config.yaml
n_layer: 10
d_model: 256
n_head: 2
n_kv_head: 1
head_dim: 128
d_mlp: 704
vocab_size: 4019
activation: "swiglu"
norm: "rmsnorm"
norm_place: "pre"
norm_eps: 1e-06
positions: "rope"
rope_base: 7210.0
rope_fraction: 0.5
qk_norm: false
attn_scale: 0.0884
bias: "none"
tie_embeddings: false
parallel_block: false
init: "uniform"
init_std_qkv: 0.0366
init_std_o: 0.0
init_std_up: 0.0366
init_std_down: 0.0
optimizer: "soap_variant"
lr: 0.00433
lr_mult_qkv: 0.5
lr_mult_o: 1.4
beta1: 0.95
beta2: 0.99
lr_head: 0.0059
grad_clip: 2.0
warmup_steps: 200
schedule: "wsd"
decay_fraction: 1.0
decay_shape: "linear"
final_lr_fraction: 0.0
batch_tokens: 32768
seq_len: 256
doc_mask: false
train_tokens: 167100000
steps: 5100
dataset: "wikipedia_en"
Each number is 128 + 24 x the weight over its row's rms, rounded and kept within 0 to 255. Layers, rows and columns count from 0. Numbers have three digits each. The size before them is the row's rms in percent of the matrix's.

# layer 4 attention query, 256x256, rms 0.0654, rows 0-33,128-160, columns 192-255
197:156134088117115153144134161130107134144136083114099123078118168121140116121088101199142149134120150140109129138135173130133129142146167139078125079151145121175164128138125140135099163138073120
084:116133110160116098146100137126150140154135084119196087115106097082126120107110165167150123181137145102122172137140174149127127132121108157149099171140164122129105106119133144107167120131140129
119:130097160156102116188168110155171138143113148179129096106146111130118130163137166117168101122129109093151135144110073134209142128118140185131122161106096148090144114152116140119166110114101127
106:154129120112122144181137122142163140129116113149105117074157142153113112134077122154139129089108122135129122135119134127105108150123132164084161109142139111157156123158098134091110170175118102
112:080078163152146162118112131159141129155064169154119157146183110114128140130164128122139118156158104067135138161138112134143119123161113153131173142136087131094104119135109112123143074119153090
107:162142102141123112125124151168123090138181155067172137132101129121124116145122180147131133133129114158123116169126101129077114167185155108123076123146158095133139131100114153151116097144104121
100:144139087112127145140118163128122132140156096098103124082099143084133133127120090130108156119111172123097108125104151110135156152119148117085122099112186114144151134154106093144118140090101135
102:150163144140111105143116132111154121122172131076142124095118126120134146149137132117146204126112161145096122101103122128089143166112111125122118129124162091142100082126128103122136118153127158
093:143100147116179133108144135140098132161102088152115137114135128104107134095074158166122091162166152100124087164132129140142129124124092145122142125134145135129119131127100098107160170149151154
100:092099135123114121136128124085146124093128139160124152105136126142140107074153111108095123102158151089168118133129169105162110095087085171155130160142092130090131134131118132083129097115157132
088:102117181087119162120105139143129152127113132164146159156122088140155130114157145107137124141144109097102132118138094106142145097139157129112119092159106167179101117108107108127147103134112143
095:139107141154136125099088159099115109124106090155150127125173129119157142118171159124122115130146109092118131149124150090133130146089128158142129152182114110123101124109080069129120136116135131
097:141151122165161139138121161137091110162117125134105174139142148115090138148074145119100147159119119118143131141159131144103081182186153099166108127136109143116123140138152110091122185174096130
084:161121140146129096108174134157114156120112127141183108103112111157139130108139143101115128104100121165113150140149133106164124092121127104104118128122130098102112137068103117120137134158095135
094:127132103162176122134134137128116120131132119143124130146162133130128186105114157100146089160141183112157135160164122130145131139134130141119119117171160137136113102151117136117149120152108094
091:112162107101146140136106121163134147138115128141119125105141103109137129134151115162101144127113155109092112137093133112115111133125103110087187088177104133125115179159099173106123155123166089
082:111113171147110119150124135103142131131118106130109121151156132174110123161157158127156123128174120106103117150097115133131120123150098120191121160091110113086135103155113123142151091117156156
092:144104111127102151104154171124147178128138143123169138163096133110144148133104083150082087103128176110113151101136162131140133160106155141140120129133142114175170132118160209115143133116127161
104:080079171162145122119115100127123133118102156172127126131119106144164138118122152115111138114126125083127148127133122082118146128105095159130153165134077113134106098153115122099133111120160162
095:143156131106141118112093116097134135138106110072093097105081150139131116137129120116166119134075139112121111104105131171117108130131105122124113106134127134169149132139139102148102170129105122
091:105142151115121106093148168118158119125130115109134104173100074122130157105092130151141095137116124146121097164109137125107127128092111118142147107124154160143108133109081119127168125130121107
087:115107148164136122094132116120138103130131147089172120152101144147134150105150102106161115096152119138124140124116113134134108143157138139173140150142120123113151159182128083138120128109139110
098:138153148088164124210138113138118133138178149111105128114131112154169132125116114149135102119081183148121104144124109096133178098104167114102125103112123122107109108082167102136149140116163111
084:117126106145109072173108088150114121061142077124153136152121084146115069143131171106096126151161131162116162135163155124142126118137124116144132132112128144156134129147112115125149082100132156
091:133129148111088169136112161121170118110138098110113127100121139136100101142127147171129109150141080141121107129158167134125112165130117122094112107098125089176096092114092118125137165146125156
088:125100135139140150130088121136168108150134190173139120204160089143123142131123125148100113114100134107143086106079111112137112115159156106155127130150092106120141167116103162119127078131134127
090:154125123177140133115171136193114120150138143120116120145143157113147150165125143083168107139110090147129129095128146182111141163175109129120103129126123080088117099137120164119105105127129123
091:165165141095140157180155164139162151072138157097088136125139145147148150159126120108158136127115149097158142132113138140161120138130105113119159125109088101161093166144136126129157154100107126
082:113101159109119116149145166158106121140113125118098162104066126147136181150123092148153114134111109079121141134135118140108165158155103129135109147118127139109124092137128077166122166135123095
084:146140104098134103139116149096097125103135163146121081094127151114151119159143122164142123128100112140153127131082149141178126117132170124165133097086112122136142117132129171161128156098071090
087:127144136162137105117117092092129126107142137105148157162127111115119123103105084136117116113171121161099186144188094088115136102095141152146117126097084103106130128153115115107129112134175126
089:133183125090158135148099129121163127175141109125159125146116133135092109138097117099121110157153137123110131155125126121159125180146177123144150082117143109170138134106077117144137179163144114
152:172157102098119129131141156126125139118148072103103123073080160114130098114075112174143145118107134162093135153139184160116121159148173128101107093161157129160136132142127133134099143129107094
141:172183110113117120130117131121147131112146077084105103073091172132112102116098110130138109128085128166126093129131167149100144157121150101113119098129168105145138120137112110152086175120096105
054:123150121138104141116138159104076092141125132123136121157160123133134139138150131120133159143121112159146120116129150114158160145099120134118116115123149149147107181166137134184114110158142113
071:149108105111129133163118148127098089132125122084139097140149116099145159119117146106149144165140149159114144152159157113155191139147158142154139122129180135120142141127133144153066146164105153
072:128152105125134109151156146126072107122088133111138133116149130129162141131138131122148129134103134167102135146156114142218121149104126119162112128091143130124088089140094150138142090173127159
090:108172097153168134082135118102104116127127161138106140131139126148123098124127124085098142092118119164162111134135115129159116147121118124123118142115111115123129113122077186137096099128132123
097:114082123088111099089142116131161156131097107142114152085155091146110125135133142148144095136145128093163094092132128116146107113148111134132099139149113120118133132121117092094134098107143139
112:160115101115140142126134140163139112112127135148136118111067139101100167170145146115175116120125116144133092172144160107132167133144151130108087134158140147115103089153134096132079158154128113
081:133160134142135122121128126149127155093136154128151127167082181149145183125101123128093108066111075121134120119117146132101092095155147100103115124108126109149122142112107124123165131152138162
095:117189132127125124177118106107131112132135130125160092162109129151169175137146114129123148104125119182113103130106110103112148127100126135122097138142118109100141152065107150195108125135140139
102:110121115134102135140126120092145142141111109157131155131117119093117155128152131160148110154128142075131106153158122139141107134101099119118142150125109085124152136127152133110131129080177098
098:087097137116133122105148134136162112123150102118103145111097142119098109098121128146114144136136145099157133176160113114127104101163106133130137116128151130118108106149103121110104088089138168
094:133097164148117156108077121142129176123115152129102107108144169167133116145157108115151129161093116100114135148117088134092156180097127142121162123145139104146103098153095096145109097122092135
116:119120107155135163111075046126118165132101146129072146115166148150143160133156103153176125136111095109138148155106129112097143135093126126127138145152112107108115121154166091137146120104115169
101:153179115141139159127114114154106109179137143151124133163149088140131124124072131149118143128128103127108124119132148131165132149171107114080124124117127129142152144107167146139169114105129133
109:138144115119134134123121055119148117095120146136132151102160137157126139138134101119119106109121085095147157151106179102121169157128126122108206100158128120124114169150160123140180153130142130
103:150116157117150136094112165145138116153125120126158117140139153117128123137126110111149135129132128120132074136174103097130182171168108139138145084116140120130145101102104131136091151171119102
117:148117127169146130112138121121128117165120101118118129084104151120105093121131154169169124092124157151150111164143099155094084165146119106105182144177163126135108175151091128138099129142102108
099:177128145139115130110114157113120110112166140138177147156155149161126088132124115111135168167127096130130096118162123151134157134115132097123110136129109103103122105097132118110139147121136126
110:162135148155118115121095117072134158096156113102104074156107097112093138121088136144124124131087188134125111132096120126120125170105166087121123119115150134123110107148136126152116101083095129
115:129107133133158093117120127102156137157127124093153089138114133118118126128143130134101118143139187121113151148176132079114136115103113162133150126111153131163147079095118093106149179138132146
106:137102164156109195101121175180137122116130137096163114133105088128174133161104173116069123146127106111119099143128131130125095154147129080103107096141124143088126115101148169159125150150092105
114:153158104140154146128103128178145103150167121126194132113152168129112170105117132151125115090140190133057122154092123116145155102124152119168098107117165121120102150114134127125110137113136132
113:147133141162138073092098126103099136143167139146113148076159133133138143126104112122094128163123127110151126141110133136101146113119106112140106159069144132113111106139127088160140108104099132
103:150135124143104149139097157135153166099124142115115112130131113135125067086139088173132158077146054110112076127133129119112144125083161141099101121113151125106136094138120088136112117121124174
104:138126108126100149141162123074183129116101117117127181119105122145137185181137141094090124153131137150133114094145175101148107125151122136152122133084145164112107131159132097109144162119146148
098:154175114152108088158142122132138109165127152074107134088143171144126064171111079167090114141136131111098148090099158111132092119108134127088159136106103089149170131134119135136147157119069107
105:144133188125068161129129138170135166128127108146157119135121185157114120143117173144152115111142117130129109153140157146135130134079137099101102111157098157122134118134131137182143140152131108
109:123168133160126143130099116112097144126123086111153084131105107158142114077153133110119118136113084121134110117144150179112109095142122116092087126135112129156106111152121125173108146121138136
113:156139177113114158163102142131128079126136117129111175119127114115106127111126188135121098152149132169162176089116128163113109140166163103157134168162121116154134172126137111099118125130131142
107:089106120109134151137164127160109132129111153115129191126140158148114120149135132129160115077154119135128153140123173090089133130172090159120135132134119134101140109149127172077124178167107130
117:151131095125141117131152147132141177142158154136174150146173136105091165142146142118149078166073163116163133060076111106143120158128123126123109093140131119157084100153135109117140108139122149
106:153133168143153119209118115148173142115149119161143119088110156129086111115110193139129094115115175143111107118098122106103130118126164160100179096117164167138106149120145106154106141107167100
106:151138084108127101157075163132133126108109160153123134150097116122153173103147134112133115110111060148150138123170156110120148169103096126090106152121129159180149144169138146117149109135122154
048:083144103116142132125131122128163116139082137143069132126131137157118157172122128174104090110144099129108083107093103144146122099099076101150127104118082106145112076128119123130180168119163077
# layer 4 attention key, 128x256, rms 0.0655, rows 0-32, columns 192-255
068:167127130115191177133133130157114145098110145177129130134150111159128140152110135125093139137141105149152096106120117132113105117109118066127136122168162075190149105158144150165117062125154116
116:071109133157121109118131099142127137113116112152114145170142115146159157135153109134128124108153117080158135109127096128115118104096075173121141166123085147092128112136116077111167103123110141
084:098133099109092167130113082117193131115132108084150161148122145154135103103132082113121107151156114067113109163122144135123111103158121143115093132138117116122121178136164142090146161088146127
102:166109128118142122109122131143089117120134148155106108134080171148146157118107157155115151165121143144100114108100125126124170150129195090144118086115152152105139150131110131140099115106106131
105:073091111163115127127173124118143148131135161123130121160114124107112111167167113108111125121163107120121125105109131141158151146134113161141134137107088160059093177089117090131189121150124105
091:143070136101168093145108117097144128135126117172116122144171108127117144138141163120103160155142126120126114119104127129130158129136092147104117083067153131133087139139146139119136119153098171
093:140126141145152149097154120123156109153150146156166153116119105120107118086125152121128147157136141136126170130118137129153126169128142099132092146144136115158099135105159110114074107106128105
098:168140107099145201101120158093152133122149154075122132151107143104104133144106140151101109127148144170108125126111105163125099124140142125124129103140140151127129124152140169114120114104129097
097:113135146155140143128172136165146148104112143138142118170163107148126125157168136113112123111160111126165124144107086128130114131166106116150132121129110122124099151127145098149175107113165127
098:100099160144113121135092137140138120147099150137133146172075114147115157124141164130127131109136079136146153106141133169124134145158116156124163165115144118106124152136144118108141130125139100
105:130144099132147150107118113106185098163129121128118151158111138145120117124106136132144150130125168162107119162151159118145122173140114107137082112139129100148168149149159133158077116087100092
115:077101109134126102124117128133148162117103133078130119117122108135119121142162146117146136098144089120146135106174139110162130104113147151115158157090082143112116110131142104105152102145141133
099:176160116144123144142170090128103125122135105163125107138116152110102135145156137144138148072092140117164130097071152131113165122144123100128110118134126124141144096128131133146122152124114144
102:112122169142100105090147122132126093120118125135121144121140124130126085133151113118133124135115144111131163134104140101148156108147144147160143129120104097115148118122069088175132100127137108
114:150139143125178186138095109144104126144139115127175145113158165122119151119106124154121133178126149144128115102096127147096130174146113091120098063143134112155154160111139113146109132113151128
101:159127103126137143119120124100132111110182106144129116156120145142130117124125156114148134114127115136131099126121130182118119138139132124192106099109169113120111108123166083151120117153148137
181:198178140103131140141098154142137124137146124121126129084119139116116139125090112154151169141107167164095145111116138170118160125104154087114116053150172114151139137082119160142104152094132131
134:190145107124104129150094127117121128135149116112139127085130141128112146132126143129146159121082113188078094158134136119102163147148147069104103085117156099162126138115137095135124146117088097
122:053085112137135132132151117117174117133139126126092148129123094118150123166129117125139126110143084088155148132137121127153086112138105179097129187126112112123116116151142115143137123122131129
118:028098139156139110122151136133124117105120140134150138136095136119164136158112125104075147082128115110139152172134143111134090094125080175104150157127100152097146089146112142106159116152106122
096:136130118073129123108135092099124094157136096091119159140124117122099129123158138137117150128128087103121093153150144110149143108134143134124142103137116114132155134161176101124114128158114132
096:116151145159115146137087145145077126172094190110097139103116102109123192115096148096093137161165146116130202130154158112138141148132109144118140110112141136131144098143148151136132104151126162
095:092117102137089101108153162129148126129141147144135096188114161160169087156162109134102108163170106119127166116145099111114140090075146140134152140070152125159140109119114140153089115159116126
089:136149153126147146135098108085123146139165139148082106122112099139134150131109119126129135110115108140100146147062104114146102162165159125115156138126148155117146146165131159140109123149151095
090:117127134126113082138127138141086146155167130174123129176116103117127167153133146133135127094132132155140118124137152128124094109126126103154100133144134121123124115122167149085143115121156059
094:124129149083148097062176125098070113116116110089119156113130097081137119111119117127125117112145115172159120162118116143104128144141138157132149108135124177098124119102109122103141113178109102
094:152174142188078102125118143082117139120117089116145102116096113106136121142142112134104125102143126148123109133154130111120095082106157111158132135108193150151133143172150128142159128097121130
100:112067121124085120119125116116145125138096155149135154101117121136096112131103154130095120083136087119139098073111171134135124111159124148160157161141109183100167080161104116136139096127149122
091:163114132123128130103138143192106177071146108137140132127137172121143101114157129143159144147124120140116138138132115149133085166137116100117137110158157128163153107134155135151115097110172132
098:102107114130180130114178112127130129152099128125127144136131063108105138178158117113099148160116140149095151137156081118140139137124176136141135103130157121133112085105158084179110115146187118
097:138135144093131118140118116142102143095146100131092122092115139149118158113153150137149167097160090134107151144141144141124130133168156123113190132175139126160140124107082126108131155115096160
097:119124121162127150104117119164142137150099127161142125157150130161142142130141122101192129071112138160153150117139172100144135169134144146144119156106120135127138142129159122127130120149154094
184:172163126096099136142108152132126123142167106093108123085115140111121103107095122148155144123081149176098142145138147128125145148121171115125143068121173111177141118136112132131078155143091133